From a checkpoint of a small transformer trained on Wikipedia: rotary positions.
Each number is 128 + 24 x the weight over its row's rms, rounded and kept within 0 to 255. Layers, rows and columns count from 0. Numbers have three digits each. The size before them is the row's rms in percent of the matrix's.

# layer 5 MLP gate, 1152x192, rms 0.0802, rows 499-513, columns 128-191
102:122153138115169099128155115134097112157089125169104136084150113149123105137122094150106171132103144133123124110090166114133129110152135129132119173143129130125116121079090107113154143076147155
099:141131084075115116152183148121151087108097132162115135130143124177129093105146143132151118150121114128132152171138137134084140162123171159132133124132107120173149114143138108115134099141128148
114:130145159117145137149173111119095127113154126086142121126118141073146109088160103127124143138130164138142102102145106073111133116134135160129133156159157111110144154113145089177135126145119106
097:154117149159128096119111112125075090159086095135149122083147168134106120136147156135080149110164150089117150082153149122144149140134135090122131117142165136123139135112132067104131113097147118
084:152120117161118075140127144143132137091104134125161107104107165172114155167132115132111118139118108124126123123117100144137132123119122105148104138158106107105114122142091143124106098120145113
100:143193140110127119113083131116120184110110157128111119157119109129170119112113161122100157144140125141108144119117136095115131154147154128170131191119130079121098109125119112146145155125144152
098:125127162145069102111138135179164127138146109103152160111127135133129132118142112115119139092156129117113109116070123137093141137084136087151140150150117077164142072170153144096159148161156145
105:096143146137178085171156109103150102141117176135139156115098117111140118131098124151152098113151117110147129119169121149104100060098142154114114126151144132108124194105125121126132085139095125
095:102130088151105143131126157147122137110131104130099114100162102084167098131179160103101164136123119121150084143149089121148127162136112135111155105141132138107132173125112089142147104094156112
088:129138114111135150121140118123167150151106130103135120176139141151196129126110115150147113129135107127146118184115122130152104110160112125168108138155134109155112144088143118130131114104131170
089:135069128187134142161146144112168132135115106116148142143183136115139146147123141136123093118118106158144114120104159126134119148123102183140105131115106114179126150119114130155117121139100107
092:138135069146184082145148076097111110145138155164130137099117152133142136150105100117121091151117146116117083120107136116126083129100153134094087139170115134106095153115119124167103079136129142
104:135136122149111110136116123146102120104134160144182149122115106152143113150121152177111134137116157134116088121143117112159162113158131149166095170137093136096121132131151120133121134109128148
104:119138141129096135169160101158125092101110124125107135138148135133126119088165174106155128142114082159110114216112170123145133122111145118117150141160145125096116143165117139139151119132144111
099:126090181155107117139142106086152100123079126142114170149094152131120155152139151138162108158154171127180159127123107118123156116109105182085085092178121135136187153079099100153128133126108108
# layer 5 MLP up, 1152x192, rms 0.0768, rows 499-512, columns 128-191
102:091098139130156144116140121125136104120137098152157097106122132137139129114098083125116143133109160128116118077103110079099129140126120098129098126129125112091119127133119142182129141124132119
100:085142151077126095100098108108148112132137110126129121136145116157135109128134153120132080147124100156183124163167154099112125110142102132125138125087127099106099103152102183116141166130169083
116:099153105122101124098150123133140122093140116141092111156214152144164111106106126106172118119114131145145137178111129147164114089130128172112177125093159097147150128140146119145116119147095154
101:143145126123105121096170176123117139163113134123148120126120137087136165147150165125129129105117103144149103121130146130165128166114176100138109124121115156154153130130168093072077165102155162
092:130101142147145104137140085145167083135093121158101084145132097110165166130153062083097158156124156129136129133166136126143094136100122104119112102163107137142136156139180120114102121128123129
102:145117166127133126138088104158101106147093156139137117139126127136113119130113107137128170149105095112087119101112130142059148071158088091141136139104130105165089105144134145095113132192105109
102:091150130123144146140103090117145121108133115141130114110113118074181165126143130095126095144147135141125095098141117122105130139139122157161147134102159144134117154107149106127126106128119120
105:135122114102151157111063122131109141114091096165110126095130148087113157089097130075146097114150145165099140124133166157114171165154108108096113105133139121114152137169135124155135133125143085
097:107138126135138111118118175135133157131079146140139133156156085095139119136142124159124090125120083077144156117144143122151117126156123164115093097140157133166111077099158081142140123106160172
092:176148163158093153087136108115126103137138090120139120104141110121119125119127148121159124168105201128090141125125137120150124143151116115121144088118124114110142078118117127122138145081104101
092:130112108135144085050142155096141152134091119116116118155132100114123170126104109111128152155169109161138125124110110127161134127104112123121145160086108107115122120087181149114117156147093130
097:154098153104148131078149129107101142121156115107148107163135140106130124179087140092112169132175156129155141084147122106147108170136097114154120111138151114126111114162140124107118170127147101
103:103168138130120138109098174148107162136153086122104117121133105142123143111162119133141135153171112145066157136140091085155106121165119114164137147098129132122162148130098130160104092119101107
108:140134093145130104127102114124079116134124158131198121119151118101129118142112108106175172137144130175168145130158111116170123124144121169129175169138120133102137176114125123151131132086121086
# layer 5 MLP down (transposed), 1152x192, rms 0.0747, rows 499-512, columns 128-191
105:133159107120095115119167118148124138115126134140162107131135136113117189134082118099165121164097129164141101100116166138097090140115120084131123108123145160124134125156113132130122154140136083
099:115104127135130078129173127124090081119133108165110114127119115160146134161113155148116080141096147137128090141147142111078108146155109110112152085128092175147122091138121141121102093139147094
117:126101131133134146152110154118123146126112108126146154170161136080112082134118089170087154134153160132110117130103137077130117128136099111147110160123106129119106172124109142083147125085142154
098:107131084132132123136139166150168186148092169105111139139117098075150137123143154124155161130135125122170135111097169154147135096075149141144142119128117056124130118108110155144103096152179105
092:125119115089152124127140089155171121138130133142094124106157146127130136112114136156106067172146148147134169177111150136132138117124179080141136123098123137130140168151109138122136128116167166
100:144160111133113109142098153120122168158102163131054139130153119105134145131119140131129125132131170127145160119112119205146162116090097164133125110098068123131099126120106136112129100127132105
103:083174135132174126138081114133122104136133133132138130102109137087096099157150113129104151105144106107080104136114148114138173108112118132139102117133140120128137120139130166112139160128112148
107:147136108139101118103115129135191158144136141126159119141141134110129124144137121095131091120159141118144150061110121139120116112205160165136143167110180139119145156100122143120092129133089067
098:130103132135124144146131096153139114154126095155106085136150120170135150136143126117173168118122112175085076133115112126128154131083135150104117082137130146133139119110071122107148147087136116
093:142123113101103151084142121137155126112111114125148138135106098114121111119156097109114125124145094146125123122146100174116112098144104116123116143142117092147132153107139078133092136106119147
094:187098095142139128075131124143134127143131115078163142124141106077140161111131108164083123139142104147108139123151160084129128175148143142101080132094123171145119141147118089127100103089089118
095:109175125139102147088087149131169140132081135120130084120107121145128160136119093179107091122107111136152111150153130120132119099154146114160114117105117173125109144136113131084121094103110136
105:127151104104100132143076155119086125133078114130113144093126118133158126115136113102154143181178129101105151139163129131110180123151121154102142122123117102114096144125128131107088072099152096
105:111152139091113126135082107206108134133139121123114086136118155097104134126142159124124152116091119150164150171149115153142168101115117137126130093136136098110080134126128145120148106084146144